From a checkpoint of a small transformer trained on Wikipedia: 5581 steps.
Each number is 128 + 24 x the weight over the matrix's rms, rounded and kept within 0 to 255. Layers, rows and columns count from 0. Numbers have three digits each.

# k: layer 2 attention key, 320x320, rms 0.0392, rows 171-191, columns 240-319
# q: layer 2 attention query, 320x320, rms 0.0452, rows 172-191, columns 240-319
# v: layer 2 attention value, 320x320, rms 0.0424, rows 128-188, columns 240-319
# o: layer 2 attention output (transposed), 320x320, rms 0.0406, rows 128-188, columns 240-319
k171:105133121127116152119124134125138174119117125136119143106105224142110119148255128146132134119127157139136145158120146136100128130109129147130149118127115154121113119135118125131118147124129088124093119130133153110117091122129000116132107125
q172:136139093077127141148138123088133098144123114145121136108118169160167079083168160132136141080107151154106176134094131093147112108121182172131124110137066135136102146121058120122134109148133121134140156166117124131120140154172076163133162156
k172:137128142099161087134148123130104123095120126113125154131150134115140159149076146143123136110133122144114147114149154148217144108157166127118077101124100158161103130099133132128138090167146162173126143185093135125113083136155155131131153141
q173:114123122168100148091139097152108118182124121130147188114143104071101146120091141140107082134116128092111099116136143161132121174139050069132131160143166098093106127095142142139093149075114082142150096098138093113126144101089163084148088117
k173:126141087159133143122116150085103077143115126123132147136116117122136078108103163124159107133117147116128082103134120130094129137131101160129169155088144097099165135146161114093113184095116106075167094070106119115106136134106233146111101123
q174:145130106178145137096136132129152118144112099127166117143126112104146129173114147130135125160161121097132144107165122182101118116128124159144125141121155125054129168162152137109160086108109124101075142107138082113119142107137162131139138106
k174:106116096123124102073094137118139136155139117145167100125081150146098076189168053101094134163151151107130104133085100067053105106102119107136153143106143112093141149125131129110121167103116124082155116065156124128118118131105078161085091087
q175:132131156135129147126113144116127159129137124145144122134081136102093127115139101180123165157177156112152143101151160129096112145151145130162115117099171166135133100146139133106114121074098124130101125147103157126134115095089096165148079141
k175:107141148158104103116103144134114141127134167161133129118108106115128119150002062141103130135135129101144130143146117137096139140112140104136104111113161129152103134125137152100123127103109117159121124137121131135102096114102255136115100116
q176:113131141080140103186155117102103134101131144114098132112131132127122139107122098117133151097105130102120103139106139099168154105135131131127104102118092143181167120103111111153152132113119131177145138143116156171108145125158118121131121118
k176:170137138113165189164172089138120133107144076105099168137174100150120167118131169129161130099050116124138169145100140133181167140158118115114081096153132138123096118141128094154134107129117173151107162197108157136129141135153138134126148156
q177:106106146117115116118120097102123132136136094150131134105177108149092122159143101112134124175148134149121083157144099099083118077092135139115068108115121109118156146156141136132097126154128131075119049143168193150148101105108130146099132141
k177:118128128133118147137147127111148167100123124128130124097104205126121141124255145144147134120139132131125147148125117134132123124130122133134114129160109156120136110140119109144110123129111093111106108147119142130121084100125000121156135154
q178:094113163136157110115116084177093138119134095137127122118182105119084175136146110158170139168187116166106102126143096113089155082090121165135077117094143067133174146198154153132111126109123108152108065145189180144166123111064134167101124163
k178:098129136132116130136123115102118178104137131126130119095128201113117147118255154141143139105147103127100140155128139120108107129135106149131126106144128137125112116136120137152123146107075101137109119156144155124132076101106000110178105148
q179:111141175121132112146137110111137136112111120144124141059157156171092152135186147135147101105158150118141125155064124098093114084123151178127107072126085105148157134122107108135076157133127124134133123168153174136117117086136066135123120159
k179:120147150133147136148157153126123161089128127120132142113122169141113171101171139146132128079129123128125162134124150153165159123144127148147093108165114169136126121115124097140120105132104146131118158172089123126098100110133000100161118174
q180:111110063160108092131129132084125106144114171120114121178149117150200097166106123110081111132090109191121121116119118125196136105090154132125143165173081155126126183116136134106147145209135157094142170145124117101125133164190144092127179121
k180:160098133131103107107100091146151104120114139144151115145137076106152129125045118098106107166112122147132084108136099106123101115092129137139149106148135130122158096107135168139163129158161144119140144096154079137160139133145255160086159113
q181:113113157135099142117142138117098108108112131142114083099142115104220155116111167173108154120128111123120191151121125080143095130144139106088143135101140107137131121100148161110113150124137157127126138169092152118098089149173127088105134133
k181:108103119172128147158144178145158114079121130104108153132116131101112139106092091110121173184133139140099128090157155141177155123161140068140084177141132126147179117148138106155164097124133076138152080118080121130153136140129123100162158152
q182:109128105169107114124147161054147108130080163133092146142108137153161119145108152102095070093078162185113113152106115138161157129109135101146119124159051137141103134044143115127076190163127131102138184178118123116116151164169120094160147121
k182:159115113132109150111123124122129083150107128122156115150145051126164122105000114116124109129132154130131109109137119111129152112133114138136100128130134107118153130137146115101153123131124135094132134124126086134125174107127255142106156127
q183:148141118159120108126133118117093133189125154100141142173101136126152116134129112120110134148132120118126121092123157162161143149134114132131150160142129119112117153126118169132144160116142135108112122115126121108107129113149154083135114119
k183:168139132128137128093111167109117099149133152138148146144113110120110069144113111091103132137127131116140088089156137150100124140128108154158157139146149125113174130140127149104153163122119160123159144084128121125150136121124173134091112099
q184:109114091102117108146085141145110119146154183120121153124163105135088087123071127093060108112076106094099112087117108124120097141129116093126149194107160142132072122138114125129117118142108118104140111086124122144159149183096166119132137107
k184:170118097128111130132108102118132111156134123138110138125136102166152098134126154123122099134123141161138084127108127096102114124117129129117166159115140126103116131138093118143113147124163121104128099114152125123112158148117255153091134102
q185:131129116136116122142140129130132141116133182135084117177124126139166124126101133178134138126113128167101123090131115124153133127123132151155140128131140135154096137107121139141093156108154134171099216171159109120130155145150123108152147148
k185:153104133134123104117108140128121108147120134133147111138144051110147110112000114121114124164123108113121099104156109118109140130119121124135133143128166093127128141130131167126143142126126142133143118119135095149128168136122255144099145126
q186:140155135127125120143121179087117162081126136130094117114120103105129157123110106132114161156136085117154131122121171076157148155129178079118113150135149144184167116128182134128166152138117159127146115080098181130084100132136135103129126104
k186:142131133182068195145136119123161131094134174138119158156173149115111172129155148099113074122105106140146095125091183087118094177117121120105140130131169122119115104117149133171126142088139106143096109096164168133092132129146116084146134110
q187:120126131111111121162105149098148153120136157134107137148122158159110078129132074064105130100107126147157104143120173132140135147141152138121143110132069177141111107155126114168147137196105137091159118101125141134126121149164106128131137129
k187:202136151102106134130131096159156112127107153129123127130143100121142161115068139133111094092110135143146143109174142192172126140104133156115142090146099185122104108117144142146143095152182121144091164142117112107103139152166255132133135138
q188:119146155087132132154140107130110106136095091146103112119142124165155128139158190148160152109110096169118159123103097105107141095106140173122115093120116108110103140148090133157113103161143156171156154144180118145140140124129118129135143175
k188:155127168075135080180137126099109150119123111147150114105162148110125152128181131132133156116154088134135141125171123152144128136160126133133117134127105106138082122131092169156142100191096173144121154169091087099098124121119045111127115136
q189:138119100156112154087106121146156139132129096162145150145161153106101090125148095148146141190141156096123090118157186175165107157112111136123169111116137126085135155181116148117150117083141086100120092128136159156150112065113126143107104133
k189:105122111124152118100133149100122139133126136138124119142080189100088117138191111142153148143104152144135145118133153170136124103149114150115167111116134160153115138108142095081099158137125107107133147128048143135118082149121000143108116140
q190:118094149104136137131132105144126093104150107147129067156131077126146126181110139133135173137132078138176131090122083091097120089123109133124077118109167159099118107150151164112114094136122159149129108094145111134143127131096168125103120133
k190:117122137117106115142070120133161150143129119162163103086116121126130099117181148124117129156141090109112117156144071119081110147099127092122146159114125084084123123159093170153129133144103091120135081113200119113141159124104081160099127110
q191:157116151166116130111094117150102192115156109140167112162161137104065132103140097194149170164169158104191088108145158173095097145127093139134153140107183123113152112171136168114138146071138118081105100098143136135172131091084130149124086140
k191:113138107172100127109109161118128143129158152172159124103103161129132073138188124120118140146131123107145145154161105160109118121124095136144182172158137105138116134141104137098074170088089086122119131103146142107142092123091000106150088110
v128:108175097129136117143124148091119107162134123118131163137124133138090141133133144074114132101123135147120127126092089108144121076149206093140107181124119134154134141127101114086128123122183100053154125129093134131147111186139134165145103089
o128:150128156094086159093132144121138144118102142140149099119122147167130115126150107139117157122161148164145121138167157126076142119103087132121137056096178156122095128143157107131135164098103137167095154153132139148129110070151140167138096118
v129:127137145104169101145140134146087122102182105088094105108123122138107136137138112156161161180146104106141129124107171136142124164126131056129120136166157110108106129131112095156086148161154168171162123119115148112131152141082131095130139140
o129:135131174145119111158129130118162167148092175144138105125112147179157121138115118103106112070136113112159150119132125142137127141114151157116151133138099117146143155139135171151115123141085114069102113106118144146156093118146127133137114103
v130:129109090117111142148157121142047125134176124104133137132119127130103130125132110133133160127128104117139148154150124132134102115135140117123113129074143125108103171136121121126107136125138114179124114088104130136155141153098127120137093097
o130:142151165114144136112118145102164167121081136134116100125101142171139131132124166124122087111103143122127108156134157165116121125110136132146164132121108116148149073123145185150077150122092124102149143124118191120103121097173150158121114131
v131:135153157149087112086052107129113123120124143078157153139119144150145100146129132124067129155128142096136132125075160170134124128147082159118172105137152156099125060146149144128107174120079137142109147127131134170127111096175134129109075135
o131:135118110127140149135167120147093098175126141160131151124158100089091122163103110158165115157126107155121148114107111097147186122140138126115099160133085075136133141101072129147088098118144141119092118145110146101099099153115125133163162120
v132:107127083111165119112147144130128139118165118128138113133086112088121122131133153069185147078120115132103127115184138118143124119155103144132069067096143144143116151144129144152168103147165120144143142160149133125131124153136129171139140107
o132:130141119134105147121104173102145171106135127111106124107143125144157125074152080171115120131119165164094123149102136121079092153095135134148141178106125145118147093124149141147116120107139113144153147149127136105099123160141135081098110128
v133:143149105145104156159106126114155130128153084117128098115117123155179143117142127103132130144127099148113134115138115181127095126161138133135131113187158149178127108085105153101176141146181142121151169154128114163113118178165127141121109149
o133:153130101120114111108183133123138150152102184143121126101136132131116102113153067149119141115183129126139146122120162093095142152109137109129111148044157135132177162131131132160091095087105108126084112129143137113128085106127135107127086084
v134:223105144107104139148159136140205140123164111119109123135107126145155119149131120077112123113121137145131145139161135131154129185156085101130144077115148132148121143113058109100123110166131129092164143133117114150090136136159126096111168138
o134:020162095167157113134155125118120123052152166144125131061143125063092134091141116151114114165163139118138140101082120111066101116080176126136103161146160108118138134115168148091154088151133147166129141110160103147180141142095122142125110125
v135:147161099120155088149111139120113138168165135086144142141097134150120132142131123038154195117147158104123175135111129145164142130173135150136122137095107163136103115138071099099155130143132118086150105111088103106138114189119134132119101073
o135:084166141105095166107135178104143139090135133140108160104152132129102137127145096144112074134121136177100100117146161111059124121111128141143113102114142121134137116123174166133086127132118164142146178174131167147078086080140137165128113149
v136:111153139172150096120138113112112116138085085034108176095133134134152148161146176100157134086158125121128120121080146111148138107119085141128099139148113111084142145144127138140126117108128095210124120105124128145102128094088137075139108090
o136:144135130100120146133100107127151164085126170156131096152120141146123131097134097132138190139140116155126136166155115156120122110130161138129167158077141137138101104138121148151149110122126162096114167166104127122108121140169119172126120088
v137:186141178132140164134105124132191135111141119166120104165107131150152108152119121068106137162154137138147116143095132126122133151131196066157176140112162146187120070123106140068177154104124123124152143107113125127086115147150124111126124141
o137:018120116115120129142178133163100076121148151139159183068126118116081138117126135120121099154168122127131122082100131136111137126114092125119091069157133091103130169144134082132111144152137140124094094143160129169153134085120122148105143147
v138:111117115107080151150128130108149129137120149145122119127168122125122113132121125125119114104108112120120150122167091114115138147138117125111099153151130157103128165131102131131121108120136154110123120150146146110144119141140128145108130143
o138:139122165139136094113141148117103127143113113109133132091121125104144123121128131141146116140098133112120121129120152115149130139118115131131131133132117110162169164124157121107138110151128132143136156122126107129108142134112105086143131129
v139:103149147134151127116113131144151128116152138121106143114115122146131105118129143141107124167135118125152094163089144130123138140075123083121123103078144141084133134134153149111094142132124144183145135141128145126121113054073131139130142154
o139:084104146120122125132156124145138114137125158120156109137127134118149138154093135105124092126128092140140160104122123158143141146145122120134146150183106076157139132124112139149129128137145138105124140123123131133193153138166128130123117136
v140:135140100190073125148073138116075119110150155126150161173114123129143100104112126088146127131140139121119138115099119147137134124104098172136170150125116169103130101149141161158193137076114121122121149094140128146155132152163122166144058155
o140:150137135115134134107149163111130110151087098141129133084135122125107121166125125164175142147138143166093116125144126112112155109152125127149106130101090115144140105098119133120123113136137135130106145193108146106045131141129125120118162087
v141:189135100097127117109135154158064124125165152096124128134102131144114124107117084216116138182093122126118158111120135163149154110144092125118140106106111137138124160107097106102105141102162144165163148145104123132191153175102123128115136113
o141:111129159149124156076150159084163127087114109149129097083164141142097111203117146080126080100132153152125121148126155133087127151123142094115135127132080114152120098144127179121091156140068130121163135113162176123110121091138156139146120135
v142:165110146163131103142166144108199123164082166083136161110100146154141097121126130115122122110112141141092115143129127102138174139092077082125092176090128130095120132120159121117119120089090145117115097150106107144133145077108131091121179166
o142:088149069156154117089125075149086113063163120166133096136146109056095158117137112099111142169143103179130130074140129141098112126149130135155130095167146122079094133134050126093150099102202134148143142088123130159190150156119134152116097137
v143:143110102113133131127132153133055142158126133131111115118099121123113126115130143105097193151140123147061158133110151113136082112161152116145102136000139115187111139135118148132173132133094120119135096120120103139123131173102124130135152158
o143:101181134154135138119144163079167100107152150108103134146127129144105151128142137092116037122134150094110070133103117147103086185092101093122118080182100128088123088112120130137060140141113129148132155153110134143123142089141146173132088120
v144:110136085139108104081198131131082129142084115119131150123162131151151127123133151126133126087104107120116177122124184146194127125126075161115074082135138096090133150131115081157099122117128119186115105152133112140093151090110130125127143049
o144:141141142137128127125071126104167172096136145118091088146117133135137143134134097128123159132130149183104105125128133132112116128121166131148168172119119147176140100134169170134151124147133151092127138129107169111165110150143138078142128122
v145:134136144127058170119144104120174110155117101106113160138169126128171143132125142106135054111138112141147105152120131109084076135099119110125112113153160127148116171114090141112152117154137144108106135137167156197109133108141127131133149115
o145:117128160120119127163153118149125106125100188123158100095066146119126122085126115162150203158172163073116153129121115105164144130129122144117136165113142128118125090141164090109146137161114126151107145136099100121151152137130108116143123101
v146:129144084126093137131127106159126142108157124109135126128175138139102133133130113134159105113132119102168111145174136182142120159131078153113146078176148143102122142124139112117096143148132128146118126159119133128097141112115139113128108109
o146:125110130106139115151115106132148149131080126116105092140113132151160116132114146126133160123101116121139171123099132130147154105147184120119153191137136118157155123116152132133123144121137120098113112077128173114181118145143134140130145129
v147:168131144125140124133095132166120150091175129202155104127137121144127102123129104159144106135119131101153116129143107171132161162110120170138208138213095158093146139119134111134156127149150145055126167083135130106151131143209126114105124154
o147:123115115135139126119164136152109113160124090108118161082135119059132099172116129133135085132109107101153146111133126109127162080152156124140096145126130108168153137128153161105150141118116114132163080147148117117076144143068125115109165151
v148:209128098138065179134109104107144131134099123152152129155152133122135148122117142103085103133107155161138122123152102117120079108132180143138179175106130119211139115110118135092170126124091097048123095114132107151107125188164120128121123134
o148:099130101102145128135147116130112079108124123110119148119105127128076138100134174146148156145150138077130097136113122126127137116143119114114089081121165140081109113120135057101124154099138111184095127113133122140106147096116126175112124146
v149:136139155143145106167148150145088123137131119136099144093145124141109109107127124177179133149132120121123132129086154117170123143105098104129099137083117124102131111134147107126079133128118136158148100125113133123122145117068126100127141164
o149:124134140144126130100118120110158147081122155118138090180115140157116149140116104054085121084130107141136110114164131175123107150139155117137143110163115121113118129130106148130159114117147141085133125132107143136179154111127135160119123119
v150:097127194141198117154121154124188141111128094115100118092084127111117124139135125161153146149170128148149113131072139072117138128114134076142126150082105104117139098165128151129112116127110111143153083098117144102078126110049127121136132190
o150:088135145121110141132126123119098133089177155124160155173141126137119159079122137059102101113135105115138125116129108178102096145125125148133120082164118113085090164110099115131158121139141128121136180172143085164145144135166135157119102105
v151:146148121116133116119103141136138122113153155136141114156105135136107085123123111110106124120125099115128134124122137115133124176117163101124128157123148143111106115145152109151115119096130128145143118133138138117131133119157124152122107109
o151:126112145160130127111114134148118137171097118124120149116147119131145127159107133153124120149114137132145130114106130130166142111120095134114125106157115110165142151113138121155141109113158116111109085126110123125154118161140111065137169136
v152:132178118090139120122093111115138112146156110093146145104132138151119139133134122098109120112127137133172129115092115161137108103178164118127152120197112128162124147096090110086115146152166121104147118135122132141132119158148132109115086060
o152:131115173092093149132146143129123143135092153138136127117134136140122110143136121156114145127149127137158156152129159110110165111105116145095118137096163118156117119133178116142090147103098128133089153128144163122129077098147144166166105137
v153:132090102118079128108122113153146139107141092157138147101161129134113150137135127142069103073107102139113130125195109161146095142154113146093148093159137126102137162101149106137101127140121137135119141136121124120103148134161128105124148156
o153:148118094144147124096122075130155159129108152109078088135101142106169112123147157114156127159122116057147131142091110153136126123129168091118138181111152131167142136112156158127158127083114121118148106082115123103149112130109136110125108130
v154:140124098135095166160105111134030119141191130115130143156115121111111126124130121100124151171148089120118120136142101134103070120086156117119115144026160159143109140142144171152139149086148151209102155130120154139193129181110125168125096127
o154:151131191113124124119173186112161120150065126127128111094106141164135127158118144130154076098113155122090145148120153133123150148122101132148156148140092074122171106134096145165055158144080104117136140116131153108042134098136124121125123119
v155:160160158131132123124096118132125133141125133114127108106130126124127105117136124114158111138152129127168125134120134151107089131137142111127118107160146111126123120113117113128157158121143119177146123097142138155100139154141131132130122128
o155:132120165139106132112157137135116146134126149135131144134105126133129132131131099114117137124152094115132138137095142121138147141106145140123148152104122117144131113120153135191118128127139142090085102181136136140122113135111149128159114098
v156:083127164095156113106127145150152127118130158132136154161090121129123106146123123072096126066117141132125111131164113122114147135162159150145091067171107130138138142142161132132143107116145145184139126112157138117161114167143122128121149129
o156:130116140144135127122104149103113152114145117131119090103168127108142121122137165180124158154117134138083130146089122082135110152076114143119097161115130169150115122129148120147131105135118125126131177193117105122081132148087133093111121125
v157:183107144138157133106091136134156137116098141158097111161093135159152093110111109161105072185094122147130124119110139106140156148091134121133143113120134104138125122122126139103125142095107145166148159128139138142116128100140112129090175176
o157:069131129160141128100159111148113092097136115135133146035152114091100121152113141094155140150165131119117132116090098122139132135135112090136136135163092098154115126142137115126162104144146128132118088143131108129131171147112130092120170122
v158:071110091136113097105081119143101121120118137144138118137123117121119121114129130170122131135136091123114154117119111181136123105130124162110124130174100150106133172153149141140168137115146155156134127154146135151162133161146129132120118160
o158:203127153120118125107147142103136147164092108122107117106166130138164094173116137112174137108121129119120115141105143086149160167151134124114117155072100131197168127111124145155104125117111129097132149170118134093035117134121129101135114082
v159:154108064131131150137140103117122133127172116140144142134127133102086133140131098122125121127090115136108121103188106131156096113163159102121145130137112125142115151118122119124113124135194128119128126138101124124149116180151137099147126135
o159:137127149111127139115116124102145160123089118138123094095122151151152121122147143142129136104141143119154133166118141141113135121115105119135129105114177140127121126135130140111131155077081102131136121089122139103113138102144153164101105138
v160:126145094100120124142088126157151139097126112107140108101073119117100111148128110124063167147131150118105129159091138181149143149127111140117155098146112138131155120136113127128150138144103147148127158170113106040090130093168126144121163153
o160:109109097087131110099144119135155116145169108125077174113180125110184134120161144162151081153129098120134123107120123160055110119165163118130125186138173076145137119086151172133125114099139118129154113098132126151188090145135144153123083118
v161:152129064125113132136151112142165138126129129100118048149113124130126112139124113144133146168142102130125148161162109131143099133118127110120170145193124137206118165094092127110197146133190161136140120117128097181104133180136132090108167134
o161:138142150102139112147155110106127136113102148131118158056169136141119112111143116114140161078150133116134113132075172109121141149139169121126105151080166115118146107137147119152086141110111112088117128122116163136116120088112125176126076099
v162:143136141121146159135105145105145127142130148133111113160090132132144103126133115115088171202157133140121138134058153096096114128132186086123117166000164126162095072111124172107126148113082129114144109122107120139118110116116123165107125162
o162:087156142143126115135173137146098079159129140124141176112141105118088156150108122124116040150141129132125103103125116142169133163104062128121107086197088064107145115117109094156079102150161113145086109138146126146166121124161120107161140126
v163:116121145163107118135117130094143119162094153136130142152130120131150118121124134120159123110150136129128117146140102082070138129078135089133102208125136149122114176115120133151165116081114148111084105137144134124145129104126123160127128119
o163:140140129127115112152138136138093092140115102121140146117115124106140142153117145155130139151107134114104122111133130092180125122142100167139121092152119134112115126134117088113147127189142122142142133114135125159124140151121109091128132119
v164:186100097137075144177165117136195127139121115124149113148139127152153139123128109086077121134135131160104144180146055113158072109118162125155145153128130127200137148066082106076218115183146145033128133095122100152094127177194122103119202129
o164:124154102101122131082147105134115111099147136130107155076105142092096124092166135135140136143170152089124096105140158124072124121125145111117111107105202158099113111152162111104130161084124115168132108127115135154140134084086143173124076132
v165:158130150124124157100158136152145119098145117132135151119136130121132124104119122138161102106087126137128103108145167134149140147133097129110119086129174109106142135122151107133074105105156123176147143156139132138121147068122121114114136125
o165:104107111165137126122111108123127150114118124139133092132129122123124130145109113135106136149120139142141160128112113154140131119107129107132152169153082134136120129139105140116163111115132113112123100096143129086195144179127134081129177148
v166:125126093115091129117155102126107129124154114087141128098124122135124133141142118121117142122130120115102159134135148155142121145141072120113124095127135143117120161130093123143076135146172126150116123128112122136147129139118135107123122103
o166:125151140130148136125139148095162177106119151136102104141133148143139113114136100136118124107115133152130130141118146141091128125110183128141140171116147106136152107116141185125111110123097147113140168115122153117141097118148136149133089117
v167:112139147166130124155164117153147141084146118168148100115145131148150137115126120127127135169139157125138111140134137139158107133119129156144150104169120108169151077125173100156147141148096136086131104126129109110092128106137127110122129139
o167:160111096110142123153086107147128138130172124113098127176112125144118125109127156121108127100132098129140126087140129154114102126154161156142105141115174162100129153119090114119130138095144098108092095118131155134190148126101145160103117158
v168:116137144170069150117135122108153125130106149154141152152134127172189110120122130114082105158117133141115135150108135128101112135116152129119086086092150123133124092100157137140143149091091155162092141155141137134123118083145124172126167148
o168:163125109137138099112134114157125107161143132138103113128121122106122129156121127144130148151165129162088116084131128111168120157137090129137129137134141125130143127114085104145121096147152114121089072117109145132199125145112131064147125107
v169:116125113099155104136160143149139118131153105084123124103114115144099118129120113156134128142143101131114129147130098122128129111109167054120128190194105121167129165121119096121165136129168159131167114093104123122155136207099120077131162150
o169:162121169117106142106119105114140152121103143148133101113130158171145106135147141088131161079154119123152113128120151141121121141138137151110129083094160154116093135153118146135121164098084120090122124141098149158103109075131147184128051112
v170:136097121109087131126143106127143119123195118122162140133127140118091144125129116108089124096137101117120114122166100123133093144135117102115148141161121141103123171131126123150081097154155125121117135111128154137118115150162133118125132139
o170:154139150141145149139149123124107159154082150137119100102126151094147116138132146168140135130113156087154171149110127125121168103102145153119114132127166117130115146120119165087131139099077114139120154102108099099124123138113121152149117131
v171:154124121105089173119147112111106129155188162153173135154167127130111129112120141071110086111104150137152112147183127144082094139131165169126112054069159166166112131116125131136162141141147133124071131142143142152143120168150126174121148101
o171:088119143127131098145152201122137112125130105108112110132099125093129138133122155173131100122099151122068150105110141087126123129104119133153122161169130120110175110109137107119070135172107107181157146076151140110139137131105126101123101190
v172:155176127156103143162116144130072136147136141146152102141140125132133119122120132085184145164140151112172130145121112152137133123110140156141149147108106163170141096099098119124198135146094122079122128135103101087142133145154122160131111095
o172:117146090082116119120142181144160092108158102107098171146134116120112144142137118150099080106119122148082106082184167102075118113169162120147105099129156136093152101108148121117103157140165121145155103111167183155117118087097132142106130162
v173:102179151116165158147115136118140122141111149077125122148114130127138097146116149068133156136132131115167100155054147138065155114115175132149114108086170144129106075149116151113196141076097110185127108115123128119118110135083120158125083082
o173:069108147082111105140141176141129107133137118139168153156124109165102148127121142145132113154121114196097131096145132143115113113139089138126129124155091101122139097139106109169044164160150135097122149160124170174126105094187119143120132144
v174:172144104144073158132102113133125141152117122169120128146141137131143156132125133059094118128122134132101129115145149157119102142139124152154141155135143144165125143137116138101137148136108099057122128126132117125127116153142131089131078102
o174:082118092117148138143150143103160094119115134121133122141118129161084120117131137177155145152136120129152107124116116124123130112151123098097085096106147122118137128124121091092117133101111150175101140115141142117144130094144114187108148135
v175:075147122079202112110053148132149134117131130125134120128065117115085084128129107153084167141153115106119129130055117122121168136113168099125122170118109161079122150161137170125122119107134136146150130110114154083151115115133130174121115144
o175:136110182129099149106155151150097104191122100125141174109175109124164123165122131111136064145104129143157133132118116146117170120135082132119120101157101057182127145130146147146131141127132141123159145192135097138074104134160114110151130125
v176:141109079134145136128140156145106136124164171192089080149109128126096114099112100206138120195064137124101166103166121117160129113123152123128119137117100116150127130119134110107099130144173166104146134184132138112179131166129123161120153178
o176:142122155153140103093106147094134123134126080103138125084167134153143121137118134096116104050123152156129106125137134110119108174136104098121118098157128144131133157123138120111158129109120085143146094086136128116147163118102142101113133143
v177:142122061149078131122121121103121116156096161051132192141151125144116169124132137121182107079113151128162141125137118121149129093123096181107124154126123147135134184115095140103100101132109128091119130143116119135142120136103136126123080089
o177:142173127091122126134141129095137136087084121135112101110119142124124118146134121153142186150128159152104143151164148100106144122151132123145148139099120139113115094117149136100099140136148130179118200115142151105091107117169130140137147130
v178:069126073117126098093094114173236140091144094110139075110081127121128123148132119095126191118173147143116139183132131112142128112161157109107158093110104119202113167118076130112164122158132164108135139132103111087067123128166133125115168179
o178:133152146117104118158159111098110130151163148102082205069159132106206137097139138130123098140150128059126105117058125140125113166137149143115101175133175095115145119075212131183132124120149104134124104143153107143158084124129146123123090102
v179:156159131150103143126138131103165113158071173069137125159123144150141121139122124126102104141131183137166128136078092096132121092100145121137155179150112121166144081111096101078129125112112127075120108099123114167115134120152119132113115096
o179:115122159098120143124133116147063091119145120155149168114143112093058141128122135133114167145149114154112118107150151109128158119129120144124105076133138120096083139122132081099132132145164139155078159145133138153144141105112132168148129149
v180:136168173117112144130109110123123125137111095104128132115158117128161138136126145132128118133157113146164110141093132151075078125138098125132124086132153131128128113134092140138160150113130121143126136105151157161101150114131134137132139114
o180:097102147131102140128148166127141128101156154136136128143092132126103132114137104109143133153152140127103140133104131127114126114101156133133149166118100108145139107131167128160116145193112154128130137182158128142112115128127141122164117079
v181:133147175155171127188111148149141121115130112128133138111101125154121093145131116092090125149157124116129112121081119125152143158109181082153162179182098143096133118158143121136131148114136116112167134057116122096110119154127125057122101167
o181:090099139113129126104140112147129133133127149161163126136130139136109119157133151132134122145138076162173122110156117166088136081128117165102099080124152115144092158140089160122148144088092163094115131163120126154141127099117128202109124132
v182:183135111151083124124107109137117132152114101104133149099144134137143144137121128083103136100134106139109118129121146133107098159141133149135132181089160118148125119122129118126137131108078097134122106119124105136094133139103128080124075083
o182:092116084124118150123132102122172119106107158136127112194101139158093143138133146133139137180142121108143124132115116161143113104138111101092123098124132123107114107131109115139103140088118144126122127107120146123159112099164134169133148144
v183:052119140157103116134105124082154121133128151140120169122146133121107138120151157098124105086128152133162121106128080088112103113100149123106109133111124140065125113123141152136070105161113131097077137139128144126108105060141132183135111170
o183:178154157120125109142144115164087146198123151112138110146085133093186143116118131154113137135113124096127161132163125110145156117122090136161158127150149128127140168107141100123156111140165113146116151105119075120171136172125115081153133106
v184:140093143107171109114136128136119135125122142169123150139093120107099119104114114147109100138091086114094116110175144092094167146098109079127083168102154125064117161148202109156099115094137142112122102117139140106166132088131120092134150142
o184:132112116184154170108088098162115132132124095121145087127133125121118103155122151136134105140104119110173128133103095172175125106145108129111142088175120126152100111157079144103170147081129103127167082112102128110150179175146122135107158146
v185:136150106116156141141124123140100125098187080098154139099115131143095138116141123083118147113122127115132116117108118152162118138172203133122177149177104146119137139118119105141105142136163115102166122097090116085133117169146129101125087102
o185:153119138098099137133132137134159171169103154142117111142133146142139114144133133160108116115130116133175156138158143150092155092116121140120112112095173127139136149125138160135126148073089117116091125111155155111134078094141143162122119148
v186:139147164097212144109144160159093144130150139166131077157100136123107113102130113133126133153122106124096128113176093136111155131131193110157171171182131127158140099126150113128179124117151135095132136102150124131217132175162129132127111106
o186:155105123156124124149117128165111113179144103131162137118146115127107098156125134126108094097107120137136127126119145082144128105114096130109100075117133163120123145159105112138121168112105111112147075128149139136045135100087119119105148172
v187:096113143132164124120123150161155138076130116135113061136097125098114104135119116176138133132122118131088118134170116121097149134151124107130123105143146110112118115113167151131151129124159141171126172138136102101151157114153120156125136178
o187:161115077163137093127118096151116140195147093124148169091132118120184119108130107107128092132109118115126139129100121134155107150129089095133129154150098132137136147137108139167137116095142095098151051122119109126125119136120133065110153140
v188:110108092119109142125133098138105137121165125152135106123120137094132109115139135149124167132157126116102146162141119136106098153103115151115119055059099146113109196126127128153094147145139161151092146172145138102133123103140135145115163153
o188:152145148106147102148150156100134124136120113104094146102145135115174141146124154140126069123095123076126105137120123137139127158126147147129126196152130078163176094099144162135119117139116126135168139097125116108123144141118118133121110140